config = dict(
    norm_place='pre',
    positions='rope',
    init_std_qkv=0.0744,
    batch_tokens=[8192, 16384],
)
Each number is 500 + 25 x the weight over its row's rms, rounded and kept within 0 to 999. Layers, rows and columns count from 0. Numbers have three digits each. The size before them is the row's rms in percent of the matrix's.

# layer 11 attention query, 128x64, rms 0.292, rows 0-63, columns 0-63
097:533498491459502505510474445539466464525503543529484560451484485486474519512500500444487511475466504500486511518514494511497495495509528486463511489537489479483514483528473513489455501531505538
088:477481520530496460485494507475520544491510488465544485506511513502515502486519484518479438512488490490494468496504511477537520552482447559521486459500509514531504539510544497512516520497498456
106:553494543513470567478485514509488483510465536491481519507478527478505480467525491517487510505542516487503508487484471476466539493532474501537469519532517487507515516530495461541478459480517510
093:531504523507489491473499535506553503492484499557490505509514487480428502498483462476477481523464497461503500455511511510486484540490460514529467494507484499527458518559529496491519499530510493
097:487510501506495462501528468507515513504488514499532535492502502475483555496523524518483471494478477518474516462527571517499508509504498472483488480505501552577494516481504505502567487535508502
105:532506469509507491520541524498509512525467436484544495504473529504496532476477518515540436512548477504492517491522489496471497531517473477466436527498518497522516508503494514496518484475479478
117:495506528481563546503474495503483514512476569453530486494493485494507518536482504498491492509462475530527493494487530494512536489517501474492529504494467534505473501525492462507551476486534547
104:483474496482462518481479511477508458498508502507529512505485518530526487525516524498477471498454510501513505483505491460477552485461501479518460502567451479501462444506456499480466501490490493
109:494468517499478568516468480542515495512493521518490513492521465469526511486510516478483474504515519470463520488494481536472491530510493497520494503490507522468498550525419496498474507502505559
108:457458478525483459496556482477526508486508474451526523525497489519470472493539471517530481490517480499449450466492506511494492509487476492508461502541489470496536487469491521536500512505514497
098:526534467485496477448472482452564495440541509510485502472501520534455492476497467482490518515522508498531520466510495498539494507464496507521554494507485516502486492493523482477490525515485481
106:540487509489487485521523507507525481509541522514533517471496521494525497489517515486446525476497468467501478576522536502516501504498466495504462512485532489474496496491485519453460554526493539
098:519479466494517497500478493478484491505514494494508545481476549502552505514477464509542527475516526487460480499498540511522513523490545511472518492493562460485533505491532502537472456487466503
110:512507469523485491505508486491431482507497453488528463526535508489484491513474455511504494522537503504550520522490555552491467488511490522522483538524525561493497472497524516513506490490505504
106:478493483553512484492509483496534499549522456503501501489515524506504501485474498465477510489511508509463523577493510527456497519531528488463479512446530476524488545486480495510527492501457512
127:508490534479520440510501476486534517546495492527525461520507551520519511483518536495498458500471532483502547524496527534488510480467452508481504526505487490505476538489513523457529531488497515
079:439498533508508478484489507476489511524496540546506502496487474486488523494506452482532501525517515505492506469490548454510501501469535502506475581539510509462500474503496516532498515481480466
088:479488467537512506532509497496465504510472465499478478508521520517545475479487546501486481498499464497452492514519421540482491507520491477509502483442450484477490470495464519492507511482505481
092:532534507549508475491523491493468476506478476521469497527513511503490473459544507492519511516517514496510480553487437498520519530524489501501512481496477439479514440507517490543484473501500471
102:499538523500536441531449474507503509477518515498478468544518463521478481503521513474509478503503472510492452511481473522545478517489512529485474478485504453481508454508503506515459544499508489
111:527482502486541530543504530529511497480510482472509533475512546495527471452507509484458505505479504484472503557496469467513506501493459457503457522522492475505465482505500520504494503483450543
094:486444458502491518471532511495536496520485536515525541527486492455507471474499490493471517532462514469471489461531543485494494471514469484521482500528495534492513487500491542451478478480503526
123:526513516481524518497513498540458506534458506577473507538492533504557515519518507487486541511496509483466465532511510478491484507527504503474481493529489467448513494455484487513494494479518509
107:530493513483497504532511512504503478475542527504493481498475503482526497529555516546472486414492508500488481486451491496528512434468480511488537513532488480477501488520484490524498474523484489
099:506495452520520467507513506488471483477509483464450552496519528523473491483510519491522486520513510525521547465465517527536489501493512543524508520487517501521493498440539483511541530541495490
099:487489524488497485518488490511542515523504527538458519476509541477508516457513436523487506503465497512506488480517494489438521517490508479449490499526448478495541471490481476538471477498511523
111:515531511494498476479459521476493535474521524500497507479507487474462480471509446562499518530437471518519511496530498501463522467481473493501506498507469505532513482513563494477464486515514490
115:501499525491507505495498510479535521496516492485507493475482525531528498482484499484456502450486446488495511494478452504484477514494518546540478488475557488512517518521503453526455428497481491
106:537524511515492506445464504504486494496558545506525525463501550473510508493510504486475463515472531511518527499472473505461513473484469481520532507507475526509475516536522492470499502458473541
105:488506575465513512509509501514548521494488509514502485444492542546488477481505490500499491502516486495499504527531474466527491483448458477481524503501466512493535547494491491541492516469491463
097:488500449457492479478524487490498491513502522501467490505507529510516533573479511544538485463499507521499504509475565556514516509538463529508495503508531467528495508476487476490497495521504473
115:517487502475522481542527512526526535527503488507522422482499479504523469494494524519508532499459530476493512514491525495450428468482496492479492479517505466500465496507466521510513483539487500
119:509511505524509488492477507480516489490519542482536530503438482489461511481532533471546495542493502482495515524539466495508481454508522479473548499541485483505479487542515484501535529470506470
119:483477479480504509539513503539472509508474462520465498460547525522541488513487469520460489466491504508486493477479549527488527514496471493490468504465497541485540494457473529484460483518519520
112:523481527523515487452497487457505498550496535492558539530508499470479501518476502470510519518487474538501514493510510482477487500509542502485543537506505527537494467511464535523497483455517536
090:490501563521509483462507471508516503511528552520511521535484460453475495495473516480515487530497535444530487539499490503463487478493535524512528505537521465501495505510509502483454488508522529
091:519461507524522477498484519513463525493492556494539488536496480488510495504503516467530522490488464517491494458523526475508537524491541489509545561512512502531487476487459528519471525473531521
079:478531495488492525546488501499505478505483468502492506442516528509463525487500499548485467454517541468494488526510476522486456491511478518480480452541443493472492536489496478488474499477495474
070:537503516500515517499512461492479486506468450494495486497510496497559469501506503483490490539469542493537484509461480532498490473561559485544528496475484498522484507473516530504490462527479482
074:510534488500491457507580483525491500522501526505466533481519475479481480505487458512538505519490488496515460509471497495490489484556493539515480510476510494455495513497484552461517465500519470
067:511484510516471490520492515452458498455493481456520505471536526516531502533486471474494510515479480561506490530491496494535511494478491512485461498490509549518487509528499502543489481443454476
074:456508448536504509497480525542530534483483484511529463531531495461543491500481507480467507519500497556464498456470521472508472500486506503517482540482484506464503493527483508479490542498525521
077:488500509508525512481465523506500531531457465525517475510521474514484470476547504477489491513478473476490507488536497511483490535426478534484481505533480536519536474489518513552489513476496457
078:495466471486524492489479510510519425488501461508509491480518496462498515488504497524490525450471518467474504526492523485508479522509529513496527468546441493533436538509488501517483507514524502
086:497491534481515508478507484483513502503458501515539474499536466447586476516521496488474530545463500489490536496490558503463511521499509485482487526483500528493497474508500535517477484481525498
084:561493513485483535482511469465499451523502474526485514516499509522463497434511487504503516517553486506517497473475460507532493466506485532546507531465493520506526497507517505535506540519519518
075:504496489489515502513501529509497510511463542483522540507500487511498490507523477467451508502459482527511527493451529534539520475560536467501520535460532485492515526548461481496506520501471511
079:528509505529505498515486531503478501509503510494478492497481464549491474533528520492522467495510492485506490457500425506529519518469495478532495535520522482521520502473553494460554514521527455
092:503497469522499474476496482485494522491511477528498480467478471481476485508479497495471483481492437521450510500486526505455500496512527537495506515516463497505482459466482553520548560516538488
108:474518532508482511518486503505490502455501520482489477526470496517496499484527508493501486521523552453534486491513470498526514484515490495492494489509504446493501538548570435489470486486465460
107:513477473470511501526528486532506512505509466518478504475529518491519495484467498508480510456492460552455487498482548487503519539486486495487499513474484560502489486448462531517503498542541527
086:536498491503517475497494498531476518525526534515535485526505492474486511503495514505544543512503485551463501489537535466495525557492526471479542546486501509536490475474460508516511513509529541
068:501514479466507496482513512473512493531482456507498539516517503516508479521485486530460489488486476534507516508509547527482482488518490478464455466453539573503526483482463530495532472474499504
087:494468474499513490509547519489530478515480487535462470464493512481511485499471510508496522522510511498502508420497504500506492465486456505484466471454485536499484483495537495476531478542463456
085:488500480470554536500500488461484545478501495538497496509536500529537499486481488476494503453478520486499518486516497534474507503530508481494450475516483522510499487505478531544423517454490499
072:514478464456562474503456521501538482520502525496506552467453533474445536473500509503499493492487525477456520510502478505488527526496525488474487479502482466525470493508474512481493507472483503
082:546509492480487496496520486483503514518522546515411492451506502520543482490514477505466495516543479535506508454487497492498536475498483494509433509493519484512520470492474480500524475496511505
080:534562500465496525503512519533457494482532475481485491471518553507500506491500515527453512497485521540475545510477530513522510535485491533485511490513485453497508559485475489502522478524525495
058:468491525507521469505568484489455534516504484482453475495491448504548470516519501451432478514458483498517495488498510514477481492492532509530515499511512486511525513503496510491528490504458484
076:514514490504497466492518514565504541483504516466525512542483488486536470492479538493448459487514499531466521502483541525509494481482545486481553503484518527522508491532525537477527513515507503
062:494510483502528509514560504473498538553457484494501512488495482493526503491460526479472521480467562491552505544529515525505499458509524517510496521473514487486496463518516527450490505481506488
078:468464485473479503506518486513526444498552457519506500519523536473478512528491464534492556474452491502474526515506501509502461488512506542511531479500512479497485521479472504491559476487505498
072:518521529503491527523502506475522478541504538518487453487493478522515479497525521531527480513530486473496490505482470510527518477473458510507525479586475465527520484458524506504493482513521457
074:495495505503529545513529480512497510468481469498477526529462516524470548520503521507552517469543492497514484497533558488514523537501498502504530487474532505478446515526482521526504478462498470
# layer 11 attention key, 128x64, rms 0.303, rows 0-63, columns 0-63
075:470550470533533487501472492524490528518535489487477457504515475491495470511488499498504518510472501534463489519508521481451542523474536554483528521480523494510483456482491485459550520519498500
082:488500475457493528476513488480548451480488481535503503515440505508494519471519530495466492485502524470529546463514511518442506458482489469500508480515539511490490513489502493505513505518529557
088:485495455514473477469480509489528491479508501503550536504488519446480498525538516485479461475483545500506498477518565534539499511512515500484524527500516490521463460479502477496527477489519544
094:474477484500524520512530550506502516493526477484489507457474510515478524468472517492516520520480494520482529496501594509501500476507505489494479519528479517462457540511518542492534465480502467
091:479465535482534505495505489475549474471477466543512474518454509481494493473520529457494496477496545492521538492509537528541480510507482496506507516444517477483510506469551503484475513512529503
102:518507482485499521505518542483515492494496459484514492490462557521498472505485511501522482534499531439453515513522539505531551492485452505463455524519466496488500513499522511502536521505471472
097:489537521522507478486499458501540509564507546493528453476529516491485538521513498470475484535492486543470482518443511490501489487525535501463501494522488519531497495505500470512503474489486547
107:446506519502507508490495514494507495534507518539490491511538499527530485516480486478511473531482538480479554510485504467496521543508495554544474501554502513490549506491449516477485529466495504
099:471469507504456549497486512559483513464471558483515508481512467496506484488526509473520487484501533470520504500503516509532489468496499493477530524532548509486481525504478484471460540513538532
106:461451502498548519522538511474459490513507501482498458474490533513499462456508529534498509481524466497484507512474501486526470536526467500513466521487551510471535512494499517506519514491525450
098:507559478491529486531488501474498523493438527550469496482509512527493503513502493541470484523514476507507528473466462480496482517515518501472522476442527513443532486484476521474507499518504494
101:491483486564523478509481510511550524471511506494497485483498484485504542536493475497489513495509478446480471537546532471542528505518485466538500514494491535484519523476458470478501546511488499
101:535495464508485508515491484472507472496524510506486566551529500498530479483483494555471483476508492520503468486535515547458501506534496492469458524486542499490510456500523490481484475539500489
094:475466455481478528500530518545528500510483458499466549522454485497488526494494477499517519524519497510494451484498513502505498529502461495482490481566479531495467509540500516540481486478526476
089:525462529493465518486494503500502520491560516481520517513488512472505493484498492490507522508514466453523518545452509491518506496480498452531483523519505457500498469505481468459534428485475508
080:509441490510531498496483520489458486487479548465519504477500481529494498538507449494498533515487490478494494510478530555529537490481493510462504478496538483524499521513448492510473474470477455
083:524524522550514437535504455505443480508507544478487547500525473501442501542490515500522486496501475544506477551502490531514476488516487499513501511497516502500479504506483507452496489500485495
083:508511483489519530496470511471526507461544511461517446514478484520495456491484549507508525513495533501501513549449517503463508511501480529502519499460469501534481555467506487500488512475522472
091:529522536498470524494480510507415497534501518463525508532485545513509500475480536479476496492519488523490515544486471516477500533514496506470479531535459526523508508495470460505520472476519508
084:500502466467481514527487496487448505490527515486496482492544461506449534524492471511531541483491481532445472521470475474519545538471507506478480494488518475464497491484515529513521496501476463
105:491502501556481486498476490540458520494511466487516527509496542464491538445480503486515477498505526537486528535481499503509478464506504498538503557550481464520536520502490483500474508507468526
081:477482458510520521528535458511544511522485464474467516499438496484510504501484460491502495542523507503464502509530540516504495459488501533525483528491496460493551506490520540454493505501484483
110:547494531509505503448461477536496480456544482500485513515484489521541521479512497481497510499520481496533481508527512490515495505529506451517486493543478429508522509496544453478514519513489475
093:499482499521481434516477525464472464506483482488515499451507532503508527524522530523487454456481533514514497453481463536512499467528488510495503539521479526511531543527516493510518486496494476
093:520462449530494487483514495513518486454502472496495513492453522530481490458469512502506509456489491519489556514487490528498505476515489503496555491512500496495505477454458509511440520505494555
108:521497578484485477490503497507472510530542541536466516502526562510492538456474507525497502497508497498548492514507531499521463534533513533454492529505516501519512499470492480493499478484499507
095:512540534481538509484526544492469528513490502546469515524481484496485523506471451469511501493511487529506492529519493534490453508509503561490512497438483550492501518477491510526494484520534517
094:518528489453529474482509523472484530483514481497524518549476500516491485487453516472515485523479541479486503519542464477523530507497484515520538539510549518529507497478504472525484465539465525
106:516532522561502515445512527517474518506471536502503523502494494521499513471529503467482459486499521480499546523450478520505495504501490551512565505499515531518509513507479472503475479464507535
095:504522539462503465504458505496491519497471545500489494467501525544500483499494513521471475521474452503550513501499480459529494458470487469512524505470493490511536538499443480525518475500495469
101:496481464449506523473493494503550477483513488519478490476494491520553524551494514499511483448475492514499451497504550518485548540545475479492469495494483521510503497464476480489489482489509468
099:502491479453494464530508534491478487507505485490556456535464456484528514491481497486516514536482495489555455483518507531460475474496509491540476493516498485510465524502468502498547482491501467
074:503531520505491529464509473496501483499454521489521516501449525462506512470494522515532470502522517517519547448550512471484527467468508493498534503486523489527523489503554464526466504480479510
067:483483494533489469528485489537476454490544509474482480495568465550506481529532489502491539519494522533505505520494467506530488553489466487503532506502508469501483510529485522463502480521521477
084:514465456482493486506508507523503484471508465508487483475535496541541497535497485518476480493497495488477454535426456517479481510499482493520506478504471502473474511463431517477521509504520514
064:511475458488507506513488529474515484482525484487481507446530472533519469502532478517494496529499485514503453579469447512493510537499494506516489454464527478527488501498485517532481516469496506
093:550475473464470501511494526464485482484495452507498521451537495550522515474519478518527503469491490507483475514482467518488486536463479501529520468518465512514495509515485493502535542510545466
095:520466508513478511476518496509494511510487474487553514491458506471485501463441502503480521509488547484481477464519530540524536477515508558508450491481533518520501532499534497459513494518474497
093:512471517517546495476494475464432501517520554477525510492502457492437521493543498464519491490491510505489514523534515498532488501488484538502492536515477499504477516527494533492512533502483547
093:500472491514501516472503539485525463506519515492489492471486503486483500473500510521471459440508503459497457511538536520452524486463507458512476535516534489518509483503524463487433503473498500
086:504472499478541522498494474522519478526502495514532529479467466488460551474504491501487451501493528456481543508468485463481491467519520472546530526487478477444485490497465485510486492507518491
095:560484512544495527500496505542508490452506503511457531493475489491500462475490466515535465472487530525540466462503549504507527487513533520485507508521476477526483530497547465494493504486500502
109:499521521474540465537498499468529484496527513529470478484479503458536457528507519491491503492486465478527481510482508505449489485481449443511480528488490454480503490511485478486526549531496489
102:494477506494485511508506513515484547509505457486536494527479477505476489406458488498503490514486496468472477470508475517513495503522488518512496450503498519537534506448498494531490483455538478
084:456484481533542466524512504497509537511488507452500462517493491485471498484513509469513522466502450492501470496457545480492515465493504493519446529472464503494491480553461483532494496507489521
094:507519496500542489462477487489530524507511507522499515497489489448506480486496517531486483527495510525508495488526456466463463538505489512495544495533514471508540467472533557552467529468504519
086:478500515506468480502494520541472478462469506548489550487493467521497442507518511489498455485493527497512478516495523517502469485530469522488528497528518498468477486540503489426498469469503491
092:531535542501459512507530470500480484504543494498502503530513541510516521512493501500499486495449452500490485496497507561495486491468500556508541537508481533508503524486541465472494509549516479
065:515527510455502533492497520465504514498478478497557472496459563509512501499509512500508462486502473484483519536496487516474472455503511499486485494521501571472525483550466494508539505465506499
078:464525513544501489471518464484497508523457520500526521504487483434451515461480522506490509523500511501495527449560536476505519503492504511493503507496518501486515483489555505533450500498479523
080:532502476485519499534472530492470475492500514496472499446564489539530464518550484517522484488515475520525470501517471502479463522500476488491536486511481463505512510540467499497498475474536466
091:526502463467486475519493522512486494496500486496461506462570502540526510531523464515546492464493503504494453493498474505488501486475492518478524478535470513498504537508456488494521503545559494
070:503455503475453494500520474495467506499480475470526524570496530477479510493452494485509530493505502505507513454517543484509539528504496563519454502487494529519501485496526520466491477511503471
083:480507524540513498504526466502513499487542536491512490553477491445487484489485481465494527568486478499485524476533551483513526537511515515493495512491490512502527483512543517519462548481519502
101:542453529541489462462484476490482503517529499531502523468487511470545502474510522527507520496528518468520505472516478511502532529492494483484487505552488454550487500481516463497493494531454487
095:492487533503513501441514459506503531487486515530484515533462496485516487517545507480490514536510487503513507508542476505499446486509459450507555528523542475513499478469476457515514501499479525
104:448478514530478496507495458540483528521493498456527506526509522478507509484468508487506571536501518496507531469508496463515524511475532532493546503479533534490502483500530527549472508518509508
106:490517491539501510564452472508491547518507495495525468478511486497442491489499516481514498493503472454541509501500509456486512459515505495521494527500504546543500475526498490544539506521479533
065:465505492549524503499481489479484544571510537502514495514498456480479495470477503468522496508490480482499502510475561523492510527478468480521473496455513528457511503456477483467512481473511497
082:483560479507497513537504503466478553512481453522510491548521520471502486497472451519461494492527489508530530506482507504561475529503470550492509514510486528490465505511504511489487491476469503
087:472457525523505492516436479502505485464539529518467502489487463487469541488511477447517506491474503497487470473485522494481564528474491530526469525491508495517484506534484482462521485481490513
089:518478483512495524464493493531520495517505551481519490519469495511490486496472491502551440494551464475518461489488517468474539507529505501519478465517488475488524496433482480458502494492525504
097:540476500471497505469464468503489501486500551467490509515491522500430521485501517505519493500480490520504533489546479502453491491489492515518511557478529467486462532544523488501522475534538496
093:521499504486493464472513489488555510524496473474490520492525553500552527518521506543455457532498491473508571515508453511491520524514503489477507451519497509521498513490512482480507494504509537
# layer 11 attention value, 128x64, rms 0.332, rows 0-42, columns 0-63
101:546502486520497484508501495494505497509481505507469527509458518484481496500552453478511472464488500538479499507558466493488481483523495525453501462497503469548508444474502438498480489498510478
104:497466473525484504489485501496510510547502456517523564513515485515525556493484524470484479572532500509487488523481482464490479483487478491505487522467517511520512525452535481507536512501476478
099:517498485504508451480500476522502495428490519533487455489529510500464502489514491534533517547503480476486489458507485498506515501498512515518481525530509446526516470508495426506519469470516492
094:554530522522492493495490471523522475526472434518483531525492533505482513450485520452497504490517492530472504524513480524510496509501471510484491540484502481525459524525502485498507524538526442
091:544538496546504499468501526535499516498482537485484476484519473516489502476505467503484490505500472462468504501501490474481487490526478525510488478527474477540478568513455485525526496453495445
102:567495464508492497493501543481496490524519481513524464503480519520498490489497530503478517510505522475521471516540504485500497505491440545482505522510510518478494458444555523484513523482503556
090:478507538508500534501462487505488489470521497477496443509453503517517467527511452492466514484526477502512508462501479547523501537486544524492510526514513465523518463506482462477494550472490524
100:522472534469519481545516509478510529461518456502449484543509517479495467520503499513513571499525497465501474486520525504534535508507458498509493495479450529484520490493505484516472471506514528
093:500488500502476474468511511498472518486483475532518504522469491501486514527479446488526475511487496496453524480505497458538484494470550488464517483487488483532493483465458463505518472526425507
094:475494514519487470495464483501524509520513492499521515488491539546484531470526490514481533516489563522538515535510507503498473491495477512453489497496522521463486471524519444509521527561504537
095:471536505489475526469469495526487462486553548517531461506487487495508504480517480510499486496498500503513469465502476527446444488498504523557508488522522514522530462536520525494503535491526505
100:467535551485500495500531456483518539468509531475484469494542529510523476534468506508523510512497517525491515501452515482493491471479544463488490525526490508471482485550474496542503483523471478
083:520519454532530479477478500521509492478490504420517510482533508527492519514502495537526515492514514463483509513495528506538500506462496518499484461528510448493462464489505429509499490489522492
091:501437521494502507511532458482513499507478452468477530540487483480556515533448502488520506485515472511530512528536495543513502519495499515531510476513493535473530474529486521476499487469470489
100:525526496526483436510537488552521468531476463474522539472503463496543532466496500485529502502504529494497512498510542485475496492487487488478536465481493452495503509499516497486545515474525477
092:525465510512444534475467466487525496491525517542532473512510502502471460504488534477486524455488515504486472495535492493447491476515481514528500486521518553506475459531526519486519493497491463
101:519439509509494492514504514469519530556487539515483504493525527479505466516552536490498528505495537530524500530542512523496551482561517518468488469503498530499492485502517471521487501517483519
091:481496493492470474490438494479458481494505455451473503509482471470508486504512506509497485513567474517546530516533517520532485524479493528535505484498500495487471538501522556500486495532512522
074:515483523541497503466492486514464471470478506483524527477471471525525478519527507480461505482522484474504531478513495547520524528546543467487514477498522458515522516460484448497503503487545487
104:520534480533477464503519489488469552475459535470501516493523530513508494517525533488473506509520510539500520540500542485503531477487486487457524471500517468480459516490496532530554488521482473
103:489477486510475502444522549486457507513538521510494524526486475525505505501512483492503498531473496482529485471497492482489482512530504478545467480489492550490530566477489526482497445527461510
102:560470511463517492549482469504477486525484464515483502518515519507489459516483494475509477504510517515498518489563496504509543487511451563513473494517488506501472474498543496522508537512524530
097:545462509506491511511509504499472534513512478500449493519469496515480524518517495501474513559520459466540462468494476501525506514452476493515453531485496501545532527456516523502522495501476504
097:468459507505474499474535488526497508527506539480514501499488473530540499487479475496497509467464495519523530499541493518481498519492490516494469472526522549486489510589505540492527478529470514
097:485539500514464452450532465491505503492525487465478473538493503495474513495505507491500490529507489560520499485484490491456468486494491505545499475495540496531537509537494488501505452519529446
095:477455486467493492519491498510504483525473514542498506491551529480466504491512491479532486520485481516456506468505472502505470482504521529489483544509534500532441450535546505503520512537487531
097:510481493513490519460468454504503531539509515492511507462537496539497501552477521513525473563507523508518501524508476475484469501486489517511467523535494540490470538488531500536510493509451472
095:501483527494504512515503501479524450492475501471500502444485477469510497507452497514509482456486484470486499504483474469476434491485530474493497529531528494474498465463501517482480502446559500
089:464472501498522474511469455523491530477475470466471533479505473489466532517542466510467509492520468513503521488477511489511497478526476507541512459505504508508496521507478429518484486524543465
094:445505505482521559552444506476510483516523538539506534480493509495516511492531518514471477511487504499520464525484500515487511480511516463468496512431501487513545505491498540511491527485510516
092:514513541520463520462494538509490489479496510568495513533452501493534518510531496505510498494517482493444453481530472523491470502507517485491509509508491486551540460454507466522509487520499495
096:493508507506513525465517502502487506494514506476517513489572506526527477555472511495520495530520491461458495457452501480496472485530529505526508548554490520477455500488519475525499504514465497
093:461490519497516506495460520503530499513440476507508476489496497473528488508485481492515468457529494479546491514488528468479481560521473517503480506495479552494495479548485461517526474494524547
089:527538521479485499453481476499465519482517492498520498514484495510511475510447476475550430498472521460537488480530515493467460485494510500522498496506521548519522489510496483449522493513513532
069:471522515454523522484546520512460517535514502455542490474499490491539450551536490518507460514506488517493502518483534491474535513504505480453474508520496517478491509488487528516511508496558489
081:476509470487510486474507510534538495487471520491480477558482496500522454485536522508488528483533467510475463511481546460519509525502520459451513451472518499519479537506506472529489485523498515
104:495499512530517465535506501543489483489477500511462478481464492485506471513480475514533480468521515542536538515511496509517461500541492481522496528528496506490565440540500446510487506501487512
101:529501531503472529468494511530499509503504490461524484514505469477462481491497522509491491505467494496451459490483496509521509532478505526454507489484476491498461468501487522532490508396488477
102:530490496540481435494534529505478502511511488460508533487461539502473511536495521505512495505557515512510495501491458507480525503512499485483497512492494469472502480489524589486497525471475479
080:478449502517497507496496499529462485526448500521509530508511535536517479526481474481512482488474516532483524501491496477461499519541521499493471510470566514464510495466511535500534473532454511
108:498473494512505491479512509452530487503481515496526539506504547526500560526476503507515558503482529502448463512469476524516497502514486528506514464456480477527498467437470503493482493503488504
094:504494559508537544491477493525531494524503529470481480502503463489513437515521535524488520482519523507481492487508500499495480510474522523473492464510499522527516488495450458547469520473548505
087:464490481525499462467511531517497547503478466505483483538443471481487485512523522547479483502556501454508486522526491474523526561499474505491518512494511498487515530461523528475496488498493509
# layer 11 attention output (transposed), 128x64, rms 0.207, rows 0-42, columns 0-63
098:469483464532468499462509495496539480456497469479497546499462491517520470481498527510484539535504498467501519500439545502518501503507488529541511531503505499463473516535518533467522513504495531
112:491519490492505487481515494499477480459503497515506467506476497473449459535494494507501511490457516530491497473511574509550540544485506508493492517539472525502460453543487502505488481500476465
109:498491526505500511515506479436520475547524470483500529496499523521556500498489473466497472458499515506503511493470508531516485509533503465517512469452483517507498510500466550516491541511533555
101:480475422510486514494525492506531474466479512516495520490469486468487469533513469505495518519530492465488484476491591490500490517514509515487467493513515508533518457503513538469478501518485501
097:471479473507490486529527474451550472508497457497505505507466548497522517519446469509541522494540529552520516484464479525503505523513516486514494529470498488507484462497488505459474492527508496
106:474488540474543523498491465522526524480515510495545534521528474508485503540514509513499470534455474520516483507476511480503482504475536465496548479476477533508486553545476499513532478511481498
090:559496491500477461485537490481521539525503506493478565484523529501497510449473526516528465488500516477508498538478474482459498513501467510484506451479522551517511532509486525505498481508492529
108:493486531528525526468491494510518500510517569480534495457508499519491499480520475464486454487487487502524482522518473463470481476502527470521540491481550469486503506493476513500509551445499525
092:478540453492490502500516471494500514526501524444449493494489491498499470498503543514518501474522504513549496517455531543523561500524504507501448520523483498464495510503528493470506521464523476
097:501495478502541486488507550460504497472499461498495525531490457500521463512533522517510474502482445482490449497515477483506519522475512528520534481507459499523500497485497579537490476510502486
104:517494516480515472554526515461510524515476453494479499455535523512510533517489535508518500525515484495481564492509475486483499519481473507479507489478468542501489551473448510536519502535491510
090:504494474503508532513499519498483477563485501526472509476475477502502527464523487519519486442498489468487490471534462538510522486514484494526506468505510477505504492409505518482501473471543507
083:461510534474499479498528459453479477516509469524493552561494510511512461498469474462489447516502500487490498509500487524506527490535521518530548520473489501509513496526500554469527500508502497
092:503502517498487536494518521540480524457509552502471495467462515500439478429527503477464464488473501495457500480467508461498510507495490475497506520498537498526516505503497458503484511478513533
101:475508479484498561495493499478476468449477499486498488514496527493465487554471472495467482530527511506460492528490511463554548492544503522549482511510524514505504475507510503493459481506488474
093:476495535490553499542514522509508528504458490514489516466496471500497519502559499524503481547480473540536515463517510491512473521499476480479535496470472486487504542516487507542479519506536544
103:489538508517536498495479515513509471436491481485526545528474455529499475470530500495491504508459483508514492490528458485498438508480465464526541495521523478481516471535512515508483486481526517
093:515512516472508474521572509533494519490468513479528501519520498516475519502484507463519499505476503487473464544512503522483513492480513520479465478505524505523537496474469454490489550486445448
071:530529501492465519515487506493529497524515481514510544523527540507486504492480498483505489502491540521474481506478504468476492494496450553504512511507542542513514476590525532493467498514519530
108:457495492501505549498497493527490461495467474530533517556479459523490507516485488504544497496489508470496449509489501524539482499512531530536498508542495509529492475482531492482450477452517484
104:486533508470507500547464509503540502514514504456519471494524529472505494483503556498502521488523498573484522489516500519502515475435521498467515538524479488519472479507512477517504544468510498
099:481501529515527482494517516478540530477484523503542516482484454492457499528523501465482509529493527464499499492473509493520445509524511460492532498458537508470539515488455482454521497481490471
093:471496494499511490492485475475517501477515545495553503479514502478483504510473489480539483441497495545487485509496544512474502510491531467476523488486503526513439505532472476536486562458482496
097:522525516452528519540478549516507532449491462497476489476464512482492486459520539537509466498544467519484495475479486468497498502487495485494515514485489464521530524448495493528474515484519505
100:484469485487490536557500507485506496509463484489489524462506509508511525486484492501515495497493486495433500486521524541546515541476497520519477524501476507527443487453485552509499559495496512
094:506546513485519477505515492486494487473481487510503496493465451511543449518535521499480530501514515464553539513518561504497506526511485473474471467498457494462532528458479498504514485507492483
102:476517492503540471546535527476500494507481470546505499523468474462476511508520496519514518451462508533493490435502494554535517491482504465492518494467463495503494460518461494497512510497510477
096:526471516491471525478497501517489519525538524530498487496514506522507545490524479498462519516469514518485501497489534497480569475520459504506503489467499497465489559511521477491511454570475500
091:504482520548475450485506543446487481508465499522508490510460529542519487501488481464528517512491535496492475526531478508489516535498482535523488548472491454493487474505483526498494544492487467
087:534513497534478456443501527523451512486529478507515452510538479483514503502495488528502536486484493490496515503517468473494475507479493529512520478569510523475479487527515469552466485525485500
095:503535444497490538502515469516546478501515488463483521457498531505475485500510532493513512505496484507509565477468549465477499494500492524503503475518474545486470520540499551496496521499512536
101:489555522471515485539507481487514470565484507545503506499477513493490490505504518483498521496492560517529551483530504511495526498474489492482517479487476503507518483486476505454564452487520479
096:462480512473476522464480485475485477437495473483550487539505493481477479497509533484498467477519460521490493485498544481490512468505528494508542528496501507498456457517505455532531511479499527
092:574504476492446478440485513471494507459481486493532510518466517489548517499516515484521489505499492483528479486519536491464466461476514488522483493495482546516513533506471495486513466508490522
071:459479512515490506469512514506468528521529505491549470547486461493509493549497491514474485499470490524475459513474511520525522512498506490461491548475524529457496469473472530480511476456519478
091:452509513501489517477494479528469481474488520472496452541495462468529473498525520498480544514506523504486550512449491474534569493511525515476517504489509507517501482504494478482509506524459539
105:474512520510497460506484446491473465439507479471487509537492493459479501502481528528512498467508529499500471545549498536498460499520497530485539471500509460532492493543503497514475480486475493
109:503546531511485496498480535538489516521520530495498478484491453524480498490517499486482507513491517488514467491504495469539490541463486460481478500531468505511517470486554454525499564457490472
108:476502466548495435512497538517500499546483545474486527479454480493455495502498502495520470495497519478501485476519473510526497499502486496496525528517498463511496475490529534440493516470551487
091:481491473557517482459488471502480466504512519476496528535492507525473521533500521476481495491495509495497495512476444483489452493529571475511531507487541449517501493467476518491527503520482513
102:487503499507528467545528514481510507495513538506493563433504490527539486528519512475508469496514499460500507477478450492504548493512504522536496469502475454510526478471470482524507532505488501
099:485531540444523528474464516517533514493521504483515482508491490473503495501497523531494535478505483507485488516528521481528527544474503502461528463514457536519517465471453488561488523485496492
087:451501501478454491474495495504471482505498482513485468520477449486509462490529487518496462507505474456507539496514488508503535526507517504492497557557516494500514505480527530449512531530547517